Weights of a small transformer language model.
Size: 2 heads of 128, 17.1M parameters.
Architecture: LayerNorm before each block, learned positions, no biases in attention or MLP, untied embeddings.
Training: a variant of Muon for these matrices, 479M tokens, 7309 steps.
Each number is 128 + 24 x the weight over its row's rms, rounded and kept within 0 to 255. Layers, rows and columns count from 0. Numbers have three digits each. The size before them is the row's rms in percent of the matrix's.

# layer 3 MLP down (transposed), 1024x256, rms 0.211, rows 947-1001, columns 0-127
102:144129119160133136083154098172126125126111124129097125112133141136122155165129102120181115189136117122146098093159115132124117127116062155135113128134112162112126164114169087169143136106123157157141096144144111140095119118097128143152117092141138148170123089121127131136121122174128097108150146141167157104129125108128130120093144086169125108119139149127120108135160105143137127166118
109:132122091114107116127113135140129154083147109167185077066143143147107090121114135137130126127106161154149126111140173146093137142109103109102109098129164093103110151154095161133134144159095129121148140090124152137156117131138143109114120129109119146108133121106140118159079100156134093121079124124186128143099106137151107115168111153144087144171132109095133120099062084119110118098107
094:103119083098167141137174128108126113142148120139143167103109095140098128094106154130100111136133099164103114182105145102099097132125124149159093122135154160121130177197099148130111113151109134119115122104113117183118093100119151139118153164122154145106135144123121095139089133109136146148098110112113142136132159089182127145139124113114110128154127143097135093096131117101107125141117
108:128083079177113127125138128113140122086136129141147136121129113095106118104133125160098130169149138106100149114142102123112107153115115079156096219123157145111129114078085137123140146144152141126094094120134102103127122120152127121103136180123126136147089141136134109152119138133161113137144153119115125133123106119084102127122147153108084127113147089111115153127113113110082110158137
085:107113113089141104102122133117121141143143115153123161131122129109115133115113122136181163146147113114121081133132141108083150134125088123118145197145085139091124153154136087112151161157118178121154120104142122073070101116131163097141128159121104129131100114100107111142126150144152142130112139117176135095096120083166130120099136133140147085153136095130165144142126145134120140107099
105:135152136113126093111078121127127108145114135167090160103108112136123078135143181131137121090133126142119139143126106138131150105171142160111121131099147098143108189124102185096153101147146101153087124127083121094128121122139179127148092103086156118170150124091132099133152104144142089124102137120149133133121182155160166089117103126109091191131130146132109114098101106131176159116166
088:112145127107112118135106123119143087161156082130152130135126107141091086148129134152139131116166150116112119106117167154095077142136149105127099135144141137127147130110140169123105127140135072159160111129128172146136132126129125101131116116159135094157150144099159115080120100094059137168085121117134103119126099116132125125106102116094146158107120160149167145141116111123073171131121
082:123164132151123115120121094123115095146104129150113129106147106168187157121124111187166115122098083120148150081148129141128156078123155171127094164130105088121135139135114104117148105146143110106135116086162105145099082127138124141130096136153130095104161094111149135158087167110120109092157105151123127125122126127141146151096164136106152147102114113147117137144130086112147148124093
088:099132140105113165106178151105128124126098133120114124127159097118098175155170075142101128072078109149148128135077112143116111114111129144145125136145105102138127158141159136140116072118143151131134118142131121125132162155114094152165099126113125083106101112166133111163156130169186152104107145114112134119115135147087183115166176108093133129152103107122141107107190166143145114110105
110:127134120093121071098140078158110115152182134132139117136181120126160147105119151087141137130170180071119134181100095147135120097111091144159126140138104138123103107151120106138122090132154109051141120119140143147123151093116153135083117147118117171094129154118125141120150160119157132148090132106114140127139132091111124137151134117161181142108157099130146152175175139145121125128134
115:136124153131119114070126123152119173075186097108097097103152147127143108076157163099112128145123135104110134175114104140167163105125123104105163147133074134071171154149132136143172133139113184111095117142128108120170106137094125143143119136099113124154111147118115134118145164119120108110126118158085141141141112129103145118145105098126118127125104137122085165148092116122166083148176
093:127125165084171113142167140143120126103085109062143113109157100138148111136140098166118184156088125115108107163144160101153116102138127152154079128158136143135126084099138104144091131104159105176135135138129137164121134132083113102082152117112132130142139140142147119165136145132118139132143128132102156116137126132141127164154099097134103114104129137119104131126129153122140129115124
108:126146086147114158113111152134153145149146114118150127159129159073096122116103109130130127149129096159127136153129144160170117110135118151094129108101157102157138121133106150145113118150196089134127164130119130097162154100129120117175087158121069117090125152115141151088133091147150096158117150134093143090185169125131154165100164129137131104170119184151113104127117155121107088135177
099:091120118105150113130064110062105133095169168101165191138101128135114182135121135134146119090129153105122142100096148121115111107177135157145137106119127195109128077139123160102131139080118126156120141094119161153141173132151087103129138110123133108131149138142115122101139104148122128134100124124115085118146134172137128107160119105113142136106125133114105107119107161140100085122118
098:092078138156105202134113103124110129123080125100138145101145151067106103130127170096147132172140125120163117137115095149148124092135145115127151141135111137117148146130121097153143097142121152154143129110128156091144137127096159119113111112091120150122129132132128128137120091137159165168143136139124152180108115066137098141175161118108123110147152196111151113141097143108116129093090
099:139126117122108141141167107107095087077106176138117150141137098171120145138150148143116116099123177156138095119114122152132109170083123101131095133142132088120165154118145120136106126149142127140126109100119142134127142097110146082138115095085113147129157133109139096147089136146112149125122166143126128081147142087150114138178124120120088107140129120119107144096112142137100132120143
096:109147114073162097138136175102117115151128076148148096113112124120140137128117130140109136127163098103136115160149110146148152091150151081118174102161120085155135128088098161113135158116141130138097116154088117117146104122100110107147161137094093130075123126164174136113178159109160115133135134146126160170135116130082085126165066152115139107122149119083129132134096145129162132140135
108:128104125192118143127141107135093149165105103122101149095088097160112092173097135159171145136156120152161138126155067110153121158136153126116129126112098133092123119094109110137084111134109142125123132132160085126126150138110130178113122104119146095076152125110098101123138143101155117102137096157105126116117108121171119136130162129141138118131155162120126155163132143120137112161153
115:131106192123129114108165094124124112157099120141153123195120175131120119102151148134145148083133120133149094122109121157153100058101100088082130131127138145148116111145132121143139114147127139140115080081107108140140129141189109137108158087139101147101145104112139115158066117118124115135112118108140122110119102146085119139127123134112103153136111143103090142162145131110178165127167
089:118120121107098124136149111123138106107122159092171164103121147157133124138098106151104105107147141135107118098087126118155075151120163093117155128128173136149129109143175116136130089163129113165139145122133116191119105151087104073138138112152140147119106153126141108145142130088104140140129162114096161087106121135153123152159148117112112139118134116148144097104131106122152128127143
099:136112123094113119110175122129105152131156135139119131125136152118114166127125179122086162114102115121119109125131125122137128157194100100149142162136079146162142147128127132126095145165136130092158109119099152124162116129175093101123123090099167119180132148098126150133152103111133153152118145106141160139117114171107142101128093172115097096143131119149109132124158164103114148110146
105:072119113169126177115149124152091138118119148169141129146091148114156163127140157112139129099126129173123124121093121115143101117130135122142160137101144116121128126134128190122116107124120181113132144133124115116135115100101123142104143105136107104099133075122146154188110107168178133092131088134170077145135095140117101151111152141151115131152108108106167160147094132082155135143116
109:163138106112101106112154148179102176158120101093114128136129077131131118155149128127147138125156112152147154136143125146116148140115123163158110136127144114139131110128119158075120125111106117114141078147078129153145107095147091112106133106117134106117152147128139118110137126169132110103126161141160101154131167112129100130074157145118130139102167129114132120121131117113090107144119
090:161143126137130140170142122100131142108141110110147136145115130115119087153142141131102120137092162133108118137162125165133125126122144153133099123112126119095122145120120131144141144098132099132128100150162097136170108091137118160156140159126163133140137134120117070155117163162120146138170175125144153178103116111110179146155166151113095086122106074129133131096091143112175131104127
098:137125128145109148127113085129095123108101134142117159132140126145112086102116172079173138115153173124131147125129109080147167095107124163114155118128109093140107176104155119116121148086147119128151106108088164110167142105155120120132140136104156105170104139144074089132107117143151131176066122133124135155127081166157092152143097123132120131127107097113123076166127106114132151121128
088:106123126133138094081142130186135157128120183153098117128098092119126118102136132173177139099132135099109144115103140103179082113141109138112166123122132163131139119092135122162108148140133148168165183153128119107167081126136163142157138152129111085123175115131133071100086108150129115161122159117118120104090111126121167152139157126136106128136164133140107135116150100133153154134132
108:154137134120125140092127137144130109135119160135098140173121121143124097139162152158115128156139121122136162123109151107171102125125160131109115119117097098104111091100068154136126096117125103123078169133140127136151139107127082124135101102109111125141118106120168137130129146110118154161144168107148106093133124158119109132106164129129133149136156110108167131124116120135130159131127
108:137114112136156149147138137098099106147105172127125100139143131105122115112104137155163160128152138124112165083147124125136129146131113109117119183168174145156125121155137131116119120122141122103147144124104119190130140117100117140151111120111143075180096177138134142126082126115102090143101126096144142144125196113157162136152131117100069142121148105137106138108149120103191159095114
092:157125148118124124117140134111126133112125129147107139146074120150129128120147109133131101142147108143148113141090168085129137115150135096109086108154169089104118177085121180098151154127097158073102119127107125138124144162087124097132116157170153040112129131128145114127117104084125146122121134156106124138101101145109147098170144152123159131139145157142121137167161161128130074121152
115:140145120099175134117162122143148155146130146115154109126146116110159146159121152128108173139159136093142111161150134079105150144140085100106124135150130121122107114156114134142135106113139080114156129135115149128127119074068128140113108142075126115108112123097110161094158148143155135110109129145170074150104100146126132115098168120148164128134160116129119151125160086122108162137116
095:137138158141126114086114126152141129110158138121101079150124147128128117107170094106116148152191136153110127101097139129105123084095129167142113132169150147114130150121147141168173163110156132102109180156115109170097135103107090125157139145105123141119111094152123123087098104157098143156097113134111132182144158124125093088155097085148151094109128143136145116126155139153128154131149
095:161126130144162131063134085165145112142129151168098121134122172130119123173152100162091133120128157160109139111163106166082094109163131139143151130168146092108096115112162134126095142157131117104138165115113107133100099117177137126097089092129106121113146136154128145125149107102150117150137100136096132069102134102150117125186102140070149151097111157129143144152141163138145143113132
090:126150154108103109106118125130104116160131127108159126118130127160172129094142107107083105159121152162144105093099103140138135120143095123143116157139105116170142158100156179117128142124122135108107126102118150142092162153150155108119144103157173127150136145113118120129129123109123181125117079163140154084156131139128140123135118076135151102097143167170141090113103098124134174123157
088:109098157131123122124098138144088124085117154140086132129156144142106119167133122126107155124171123121160142123122116157159121151111078094091076134116150143136152105105092111094107086165094142132145163119142182131108132143155143155143130145124148150126098180138138141131136095170125147132123116121153121174120111139149108153168141089112082155131131120109173098131080156105109131128107
103:136120155102162135101136151113112099145156126121138124121093124131130119119137107174156115106108201115105101126176156149162144112123120100106146124150123161120116141084131157104133107150151114081101192118106125151124135059190079132129149102113119088128098117108128108109107111138142142125133147119123082143089093123096103104140157107161133161145094132148155166109148167143101157119110
108:124113163095128189116132103139120161095152163119146117145132096143121115116148117073121115113112101105133108149094148151152148065109126111117152153117158155134125121182163112102179178124183135092142121142125090130173157131147165114104094089137140172149141130144138105106081132148133162140121159098115171128126113113132116121138113118123082115152147161138108132118129118123147102124127
103:110167113096126167096106116109149154095119113113108102158144099172091177122120097111147106130122130114166135127149123161140111119124111129121141128133080145141124118114195061146122111148128127109086094129134112112121140133144125091103146087133111131153135161166181095151142142125170141166112107155154140190158135162121114120140149096131129104075165137138124101151158136119133186130146
091:116123137121134108125102157164110101150090123119155120100170124123134140132127125154139152122115088114154112096141115113158111122137134171102149099121117174126134127113124129109099114118178145122143147104151136126126128147113130155141154138122144132069136124136102152142127118106159126159105107085124167123139146156147159103200120116139112115111133107143142133149131125138149124101185
097:106094159118141134062089148150115119150082130116173098130099146091143143082128126120151118111140119130123146117108082130065159145142099125123175125188101144136157137136139126146130093098125118132106143164107109172106134122131133173114155152154124101090136136115134090133069125122120124110143130128128201141121134119127120079157135143134111108133156148113139132151160101174122142154128
135:105112127073114134157108168113145121122166101109131087154148121140118148108136110157140110129116118128150109139148136148115134085134173103158078149155144171111119125139150165132144125159130089129122113125156107139134156075174157101112122114118121103100137168154124113110109193086105117151093100134124133150141102121071073163112145099110103096093117143097145114148150162117122096116179
105:134091141095127184135102109134122094141108115142125113159128102090080115129143157130100151153106136153145106137163189127112120135154131135111107143087154154114118145092140129118107106152126118130169137129126126137108150102149120135163159138115137101109118149131120066133138099133082147130113171155123175123138107081118161111098088163107118140125140122144168072155169113112100135146118
101:104138090117099126109142110134126139137140091167137124122131109146110110121149169103134138123142137149067139123118165113091194105089138149163155103119099154186139139130125162121085093155131149103095098119136128140104109110137129124154112120159078099116158149126116161144129164163099115110115135131163169120129117130113121139118105181136093134133090136144128179133127108130115157125116
098:123094087106140107077152099141151139147138174088177126139082120129122141145110103117130164140121124145101139095133146177117110146130103111136098117122072123139174151120132075130124159161119087120153141125119140136134153135129115104131068149115121126101134128092145111154094127129134101129158164123107110137097135067129117108137121163120117111138126145148138093100180127119138155128077
103:113170155109090084125095133102132139115134117135123151127140091142117147157129094179149093103100120116109137137119132135137166156095128139172096092112143146101121168106117155073088123151098089126169120146159113172104146124095127125153079127138096134159106129119176113130115168160110115124164140156120153078117118097096164182114119084142148098104138163151147101102126126129113131127103
085:137140155143141083129126171116100113151144144135137142135164143112113167131103142123165127087179099112135129102128080127130131129115134088157156128185137168117120145101108146148114135133109133163112137137074084099115127158170163135105151106088087126115143115143172112137098118132102140174148114112108106134130146143159124119128098116146119116108154173118114096111094142128112090130113
105:141162116149141096133131114130161144102107118149111146084133152136167161136141125157118135148104129141126122157151093116149174110142074156166156142110139143063116100099097134143130157121087080110132144086108152127120092126166123162152134126126122110128108145130136140122143137140113133153092075100131096092151108110109116118141103185125157163133162101134102123081147134109134140144120
092:113107143117152126133132168132125160123141119129106137104044102135116103114121109100121096103099104162139118149149131115128138148129127156129082121102162140178115126107112088116093101132134104120142112129109153106125112143144150137091172117140105091117103123099109107102092136143173136088139104129182114083119120067145194099121097131147073145146148103161133116122162128113136128151084
089:127138111118166101090132130082092183137136142119187151123118129145168153119103169128134158122114136101099104135202114136106162146128160155148115163112102151146103113132140103081084073159120154145128100135077164110138117086145163121114135170140111103150135159123141072104102134156160098120128173126123143118133167126157114146132119127126104166096154122145113127116103135154109108105135
089:142163161143183161107131146122135162121104119072126146115118149095068118140140137149164138087134115119117124123121087138117138114094135154117160093119138125121134124151128080200153150115114116129161116178136142102092103158136127125120124136156104159103148133109094156135088115124150134145119154147109102166112137122115132124112140133152141135150108102097110140117125159103139123105112
094:150135134120144108102142139154143128096097120138146102121084148137147128125113151102146122091121141134154162123149142140134134130067142100086163091110190092159118123151090166140148127156106129123163174146140149115166122138117101178133112131120169160102111127139150144156132112114104133126116092120097111120130093135133126168145142117116146153131110114119125126099158120069132072086121
100:145144176106145144118118106140106139128109129115118129146122111129100145169121152123156099158122128132139102137134142088153133151132116142084170117078120103154136132140126155158135112157118118116156151136114112098141110194121141163115110141125139080143166088125101136130132087134162169119122167101162126136150127129141156116166097144142154126141096125121145131084139105144065164117126
102:120141126137124091128099140120155133118138121096143105108176130140116125110091137135084141151136126115086142107136119153122140103125144147120169146131111159104145108116142139134117100129157139114152137117136148150052096125123123147107126104121108151169115126105127123185082143121107114125122154131126108112125090121080124120155152118113124110107104134132163155130120119097100068192105
110:111131156167092097093093091074150165133115129156108098128153126130114135134135156098138130137175138075106081146115138137133144100134124162161118127140122138165135107143117079148148111139136143125139124123114127133101114167136130165116117129120182132149124150117141142107129133094124119124153114133119146090116117143126120108125064116118130120126126126117105141146112110100116102132128
109:101151107128116161134095200147139119133165125129154146133134173106126135103141086100108143097133135142097102142102131159119100141101155128123146180104138110133128111141109135136155128100141100135136137137133123073143146117141115172130137154154117157122136138094141134165124132137138113109125148126118111132096093110177128177140122111094159134078158158154134077130089103112152111067102
103:099101099132085101141162143144162113142129084164128122132124116168110108134126130137124071164108141136127108160084106136121123150097136120129114143117119155135091141132147107129159137132079127167136118121093100144124090146140161137114148175135113130114111127128152149166118140093096127092163089129137099104081126122138138187125129108154173152151186103102112189134112094162144120121100
# layer 3 MLP up, 1024x256, rms 0.121, rows 948-1001, columns 0-127
107:181143142091108151138136124151132121142131144137126095153130098164095113136134138146108112160106143141150154146131143129142101146138107115136122148116152085131130120183141130067126154128153115166092162128156112093147133155133120153136155173133096100125146146119090152143094151124117132144130154104148122123145124157132066113106084117134167161131129169082116134111095088119086082135160
090:121107134086123116147104113089162124115134094118138126117144139115165119123174126170110116118059126147147141071132138124090127114135148168116127141072101115121072126107108147129144133179146125102149128130152143135120181102108142144136108158124091133144123164148138140117147182153095126131144137169135114120143112146117149115076114138169107141123117113133114154141154141089114174084147
107:103122124110170103125130111112108100111109144080122107142121128081139149133149108131138107177113139111130119130163082085115143119136107115113078113178124095133117120075133114154103131143139130108135139078150142120163108131103139124163131114139129153117166121157122096137139119135136110143141121111095117136098134135151162160151135138115094145129095114132092165112132128135088118157112
089:107109134115096148144103113123176101177111157152088081100095167121091147131135144119151151153138143152109143105146118118117134085138134129105124106135122111161155131134119125143192111135137155156170126147120128168160161123124138103111118120118135166126118166115171085155113095137166164168090136077149137139144173188124089130167109131132135072107127103139134122103128143098136069146155
103:155136114125143102134082156150173110094093111132098156116115115156100108113178122135135146111118153108103130161147134127117091116113171138143105135150124102102137134134130124120136144107109129139125142136145132135163092125108155126144103147096115147149126133129131089147134155132115173118134090134169187151123098097146152179140105119079146141111136102141130127077110153118161111134144
086:185121100114107123133118179174167147097096143113086123118113161155128159147148139124098139124142165183145120130138114150089151142140114124146107152093127131111107112110103144125145129145157167094143141125125135130150153073120127088097133135157104131117125125154123065131122100133132137108191117104139093113107153114126075123150130132139120095142171101068103095136129121129161128156138
085:092139152120102121108124132121131155104153136150120090128123160116096130144110141070131143137130151121115139142136125121145140135157103061121160140127110135142126098088090154146116143121129164120085141127094140131134172167122130085167132086064140171160109118142130117160141060132131146140135094105109097128121155134144125122128085146145112133151102166125127090109112143173119116146143
095:098115145119146139120090133140123113161112106114078108153142152152144099106127112112148178129158164063116139127083132122145130128161101150147142159119088142141076109145104086141103153148121087124153150125073129119131144104131162159145150109129110124123170142100117177123148132106109157120165108214195100145116115101144120097132092153137099177122110139123110133188123087176101137162142
104:104177112166143106149121086149155126144099123148113146159143110132143123162107121145102125139164132139107126137134096090143136148189132168126100142137139110123172131131080100130143084103159105102073113178135120116137112105113171088144143114090098154149124175108155130117148167104091102177114132155140124113103126142104119136124138109111103129112123101102105176148125138127109083162092
111:065111075143118130126129142119077113155173115114151132106137129114094109139165141132145124126106100183122114068129136154193159072139122109099123119110119095121158130144124140101130114121137166151142143115112102132176118158145118143119135114165137141135133132067154153128053143117099162091138139181141138120098134153146113124135146129092156109144127135140114101112112090119160131102125
086:113100163115083111178197164089136103105109120081145108127135111138118099098137113126140127126134126136151152132173068115118156112186130092083114103134121084112101107129138105092128157073130139136105150126082113083113130083159151085168147137131124128164121115121126129097098126142147130138147129143093105114110158159160120075087182100153138135155187144090137105132156109109132156117125
102:128146148117138141167125117141129127138185105109135109104135148134109155115133127130130111109117069152123072141131114107127135147129156153157132098087158100180127150081121169181113155146121107122116176132142158086150149119117158100137125137157079121072094119123164141078154137142100100118142161147185142154157078131148121148127078158163144100135138135165074103102151138133127130121141
100:136148148118109093137132161131131140127093094080103098093178114128157114120099129132116110137147109137114137142141131145125107153082107116135144145061164078148139135146130128102148158161128116105163142143129130147108116136114120172154125150182163151151106146159137141121099090146132099165155122124147118130084125068146152149099129155121120163163109099115124103144105142093075129141113
102:105144111178125146143091143131150158085112051140108128118159117099141126120182120130105107112148166185138123161129117165133131113135111110112130116110172136098091128109131180137086108093118110191156140108119140117136111118141146156097082095121102102139118125074153112193124175114136119137096148119142138123137098121136132136158129105141132142103110110135142143107140096115129115104151
101:157107126143128093102135149129138163167178126113135132106131154165143121096133100118121093086131122113097163116157119080141106130142121101091147127097137130118131162167154149173124122193177137131153184146110115150118118150120124137165171143142153130156093132070125162126146130138159137112158086115072167119099130136155110097169132095076137159110090124113142078169120120133112115118127
092:130111115073094121155109054130058097140114115106141141146142167132124089149173102157153147159174122149139129133168142090146184131137175082142144127155128129129122131116111148106143175132113114160106131104114083165128111126103130116188106140157124140122152136101131160116161125115106184133136118143103151104131122113161180072117138122119118112116117116160112164124107110105136092120110
105:093112107161100141140087137131099160142062081106118145152134155147102127154127138116150137100119138109177124121113122117102145131118123176110128168097118161155168146129112118116136096148140131103146151156153120122132128115102143127106145125173072124123104115154126133127161158148139080113115130115150106145123176138121124127129151139102135104108159151128121140147105145097115110124163
114:100171144096170115140155107125123126154122102127119123130092143143137159123112091116110124145108116094114176121107066123118142125155128115162123105146125150119125115102131109137107142147125085134176096122163129179141134121149133148123161120130169143140128082120167192111162078101105180076140086117082121107115107116100137104133119173145151146157150095114131135112158137157141142139121
089:145106094132118168137118135113097090122130131158127154144112143145110185135125143094172145145132141154141168105145138140126127161134163115115113082099140132088166156111128149126085075116105116145121150174137148116154152133108130106107108103158172107117161142111161140133127123133091136151083135130110111169137137086136108145137100089107136149096135094080105109124129150132127097167135
104:090117098175138134156132123091106108168139119149099097139128116110167141152123120121137165129173126124141172119131128140135129110163087138101092142156118118141196144112126145101131184174153159105113075172131128137155166195121150137088110138125112132135095138099124145128118085162118123065125145080139122088113133104141092116125151148128142110117109169157116096136115107118162129113057
098:109148141134125139144142106150137133118133086140121124119104121144112099174119122129085134090164120167101122127125132157167123080125123154104090111073139067099098124116074114137126165135130164123115107106127127184094126104141094110080119118159120100168124088132151120138132145106110148147129102160101113164168093145128146140148153102147143098107102135122104111128085105110133132146140
112:118159142182133110112143125143148119152091150124099095148158112122118108110139119115081100135109117094141131121108109102093153136121131110085121141066122127141113100119095160098114103142168125118130087152132136172149146133133099125113154090134120130165131166146079112145129157120116118166079143126114095133123119123165156134097105114135116152123132088166179151113120073123108117145156
088:096131138124089138124179162132142108110127111123147134133048166096065101139108109147136145105117106098107133132130153113106100118119118074140130113134139142084178126164132111124122148118143139102149124150126126157128145106139090132104136111081110141146121095072127139141101133124152118092113140102089138113115132129117144134086118098155100076119166115125112158130180122166170154133129
102:123098124136168147209116146130096142104120121163130140138103099121139145125119132094155221132142115116121085108148136127114098104180134150116094137137108152122151112132152143113093097152148129121157138138119133134108183156119159113138140150168098118085149157094136131095143167098073094126149117156159148160142128153135114090116171116090114108105128124167126109101169144162161137121135
091:094116090133100135163160154140106134134123103149087128126141164139120085147150080126106139049116124112112134083167150156112130155149135147107124152129135078115092119115146123105157128153154114156076155109120121165128150164158130159112105105162105140140105117156130137168126133092094127156118127116170105126128146120108161113129142094117142132078134097116143124096111139131136137118110
104:119155135144104165112132130147126084121126099126122092105099144096148119128108080151134096128136113107133144133127164116075156127144150117138117144096127114112144130140137138188108161164094165160131149091104080092116127128079148131118148102127115124131098152179115112084160129137138134161113124127114122159105134122130083144131154095117149128107150095108109186122148115123131118143145
110:110142157135147132102156157142123139143113117123162097119106121116140121119145118106150091096080150141153163153105123083089140146134154132121144107097125114110126136134109124179137135108089083109137111137164121125116122142099123121139142152159129117158119133130128119101167112141160161126133072144127096111118137121160165090099095066099149137108150103106157153127168084133145112131132
090:123133081104130147117152174150146124165104113150121185106128133128135112154195129195101125111136110124170086133141110120137124102126146165119121126127110111098136130138176120148084160104109136141165159148161125085156152104144136129100151128137117186114146120104124103135076155149124164158100093110132114125139112131131101097114139151094081148130165131102159121106138112153157129111106
114:124159099157134121143203133132149108128093120133123150143106100113122127165137138097106119096145124152118141146182131138097138148138126162161134126121112144123079117129126103087115132071217103132116122124146107144148110105135144147112077153081092103104139157146112128139140173113126102168105117145179085126123129153117148129109112086146133121126134104119115185140100138122093107117166
095:146171079164111097157107088147130137158123130081147123084135110208112107131144163142142116132113088109078111183094117094113108102135132123149124131110117128116140148084117133074112126154111109153131141133154144073127133105119096159121116079127125092112128110096139125135153134145159111123136128138151138144138080092157148124099127143126149151141103155112158132129129159129133126152097
097:102137143169097099142202162119133123136102113146122122105140099133126131132162121106096159138132122085105074137113141124090091142104102132136159102105090134107100117146128134158164145116122176146126131136130117166171121109079126184124085146149109136123118122138136117131148117054117145108100161125156153119144113109135091105140115096160148106140100138108142127160128129156134078121118
098:160115110150158107129127145138155146110141104098096140128116158138129114145117149141120140127069112122157132141136177110106099171160158125105125162159136147092085127131103102143091133126123127126142146144163108078130133121136083142113109145080117104098121141111117130127129145167163142127164126096070172173106112142151133125129135159116098110114080127125144170130127123129073045169120
102:088149138110133103127139106128150131092127124138149114161146149161182159109116110104107117118157121125134148136144160107132125133108176155158142113107120109132128132120125159137117154162120098118109068123117100161139150137086139107147133124127149181154121081084101115135099137122174113141128108119113187084111102182090141149097111166161150158119138090091116141125114148130152137172121
098:113173087150148148102110146129159120138115079120132107155136144128104009135143082145109149133127146062170161130135147120154082162135111154147155147149105150145127147123105171145114087141125111134112131091137153127166114134163144100154137101127149105123117129149133149122154122141135118102092110101119109152130112111143118106094116106128150165152119114146137103125076109127130114066098
112:105116130135135118084116112161106139110133166116141147165122179112139172105114148105142125138126114119141148131102147116149100175099134136134133140127091109172083147122159117130133150118122120161149134144137115088116155146127143183101143093124149149102127162158160141078137126111105119153100121123090119104101161178169137136140106162160117117172154135126139154105138111160103143120119
101:144118099102125161145079112107103124143125155130126116143112149100105114065132136150152091128129116112090142151110121107128117128123129161125088138138128125133137157134155168159133140124151117143132096130121143150152160111129111167121144167089157136160108123163133098125137170097158148148120149130131106110112140137134092127117121183104111111082169093099086101142146117113112097142093
093:135157148129151114115151118116155077126150128137113120151126149143106110115116169165132131121124128097109151123122079126122083132113164115155138118128127146165116136139160155169144088153113112103137132179110094125137125144150117136110117117119175148128114136094161117150098116140123121142128152140119074100135112117110105164161076154135170137113169105086110123135139153081151109100093
098:108140141143154154173123142127129159114138169174131130132125130156060133149115115171089168174120107118102114153150132099136103098138174160142078135163092121141111132115114159129136115133161145111134113141114188113151089122132122155109123106071104135141114141125127151102147090131133077148090132150187131132104151141158150135104127091153131163101114143099126134100105143139140143074148
125:143106087139124124148157172086153110142120100152087097100113133097100133128163114144098158069130107127161115130117117116112134123115150167138155135186122161118118129136096169167137093144157117127150124079121106140145142093146134121114136122116105137112172132125101116126170159076135136128106157113134088159147111120075144118126098124123105107139100139175099169128129118105190125145165
105:102116108132137124125133139113150098131120155163137085166163110143112082156092151129086149143127131138119148174149117165135131113093138149140133144137148124178148120095130101123169119102137146084129143092114137126148117146162124122120146122157140122130104143108127167095110138161056108104171134094154143125090085147137117139119086189132140087118124130149181138146152101109124127138107
096:121136128153122151155122129088141083155136107140111147128142120114133134176137117182046163102114110083125098125170111147084134116140148162140124107106120131151100125114150115088113101117165105090110098134104153153114145104112123131124142117130129116143109120148119126159116144081153133134119143117156146167138130083117125128125160131091134166116106127139170175156154091082096103151125
102:100144130135123123150102119121166120084179126100099098129134150108126097171118118119094125138178139106125105091125081137121116139116136109174134167148154097093110134135133142124124093081155099150140125088092117119143110107131131134121179159123119107148119135164122119095123126101160103126170123125188119105065126170106083139105118140160121080120137101073129123150070124140114129142123
103:147144133149141124122110155116125101117109117152106096128160138120088140092149130067149101140097118111173132153115097132103106182102109077086143148113119143108196143146110104136097097130143137130132101125133079079096082145139129164126099118099167117144110112128107117167117148118121136112135138104119125117147182167087111111143110135144132130131125114163117164139147114130154142131138
086:126104112150114123169140168140129145138128162107133098131155135156123103100169100135105114186146165118130096131156156140136124119119107148134087113112087154142155132142123106186147087166136112102133139111093146133137152138132103125151100142124125131118136118172115117141110074130090091096109139098137144101087095137037146144129171107116137089156115115163101128119145136169128094100140
097:089121131107112142136139136150150110184125126120097134115128102127151115092136155104146105165114096162152099125115136138111103130146173090124114115119106129163092162140134137083138108121162152138106142112137120103154153108129128132114145173126127109120152071122107122124168124135145107106152171185159146154104150176147116107178114110131124125122123151164152112130161135123066145112149
091:138145140159142108090112129100169102098125131111106143129144119097137122142128141096123155148107137122178115185174115149117154160148098104097153107112100085125137125138126090118165087139125093121121105116106112180089203128129122112111114117108121115118085141151103123134117148112143131166180152081129131103142110133133115141115145150133135175151095085101110189109118162097107123130089
091:094104172123084125150136129103120091119160111099129123133084154110140119132141119128127126136112108161142141130119136135175106122144123117131110144140141110090101094102142109125148114158130125106107133172128084116139120115124146133106096145136152117167178187146147192134150114102130167114129113148110120129079087140099127134117136124110148138105089139153118093146163100090101137108127
094:112114147094139148116113100124135099155164141145110169161124161095145127134080145165113136140117148132095187183105107153132127125118125146118128126148125109147126145070132113140139154123109153128122149113126117120149140108142069130122117120127081136130116103109144124155160101147162112138090119137132121092131101115164130067113107122108115122101112176129182090123108097134119148169119
100:100117099151111143144117112112126113128129104143083136112112157102123182137141083110119180132156122151121107211113109149173143091151030158138100131140064127125108105120126125092115133115114155147127102112120088145112147129125126173140157120126131082125152144130133122073105172128099161126111144134143144145138138115137120125114095106085135111121102128111144151151079160195136145150130
096:158160149142128118161120167121110127118155146110158109149155126109101117162110144154139106086187135113103110151120114116164124113146161144173158112112121127157125078094115102134189175126128121090113130172133108139123088124147118130140088118065091104145125112149161156148139133115133137118082126126127116099052097141090132118118147072160153126153131089072105160125113151102123087116130
098:109136125098144099163093142123107145124122106120087115121137157121132156105127118138134118112130140120145115117149116131140086102104153154104102137142134125130121114154127130157130132137113112154125121171168098132110124125136139147094159111144140115113108097109104141139156134116179083105113151134141173099195087130119109109099105131152107119117124083107126164111118185082115152146152
106:154164145140099096152143113099079149135116152111150138146139134114123127141100150150119176126102127096161092151125077095149112134152121102149114118086125143149104109074117130123108138124159110135144161153121101126152112113112176137138162131179159084133133135095130101101100122143138111182104133182116115118148141175152163147144103140152120157112130128115161119099108175160131143134131
101:137132115156089124160098117118125138141151091117080168107108099067140135127147136141139122134121148159100149139100128096120113153112186149118120116149142177161141128118159097125139134125182096130115123123148118141135092158148182069102143147095148127108071070138110153092140105086105108157135114134127135111130153150123107145109163125126117131126130133136132152146135122116108126117084
100:163116136119122087155087154130118116122124127096142070122156149120116114139123125119098116149133123107134140133114110120112166153136127133126103106140147088100111148132109145139114125099134127151085105101125140086127124168125146128163119169142132124120087107143149162099108125119163122132106131157098137091121181160125109139161146139099128087095129180118148149136170097164113130168142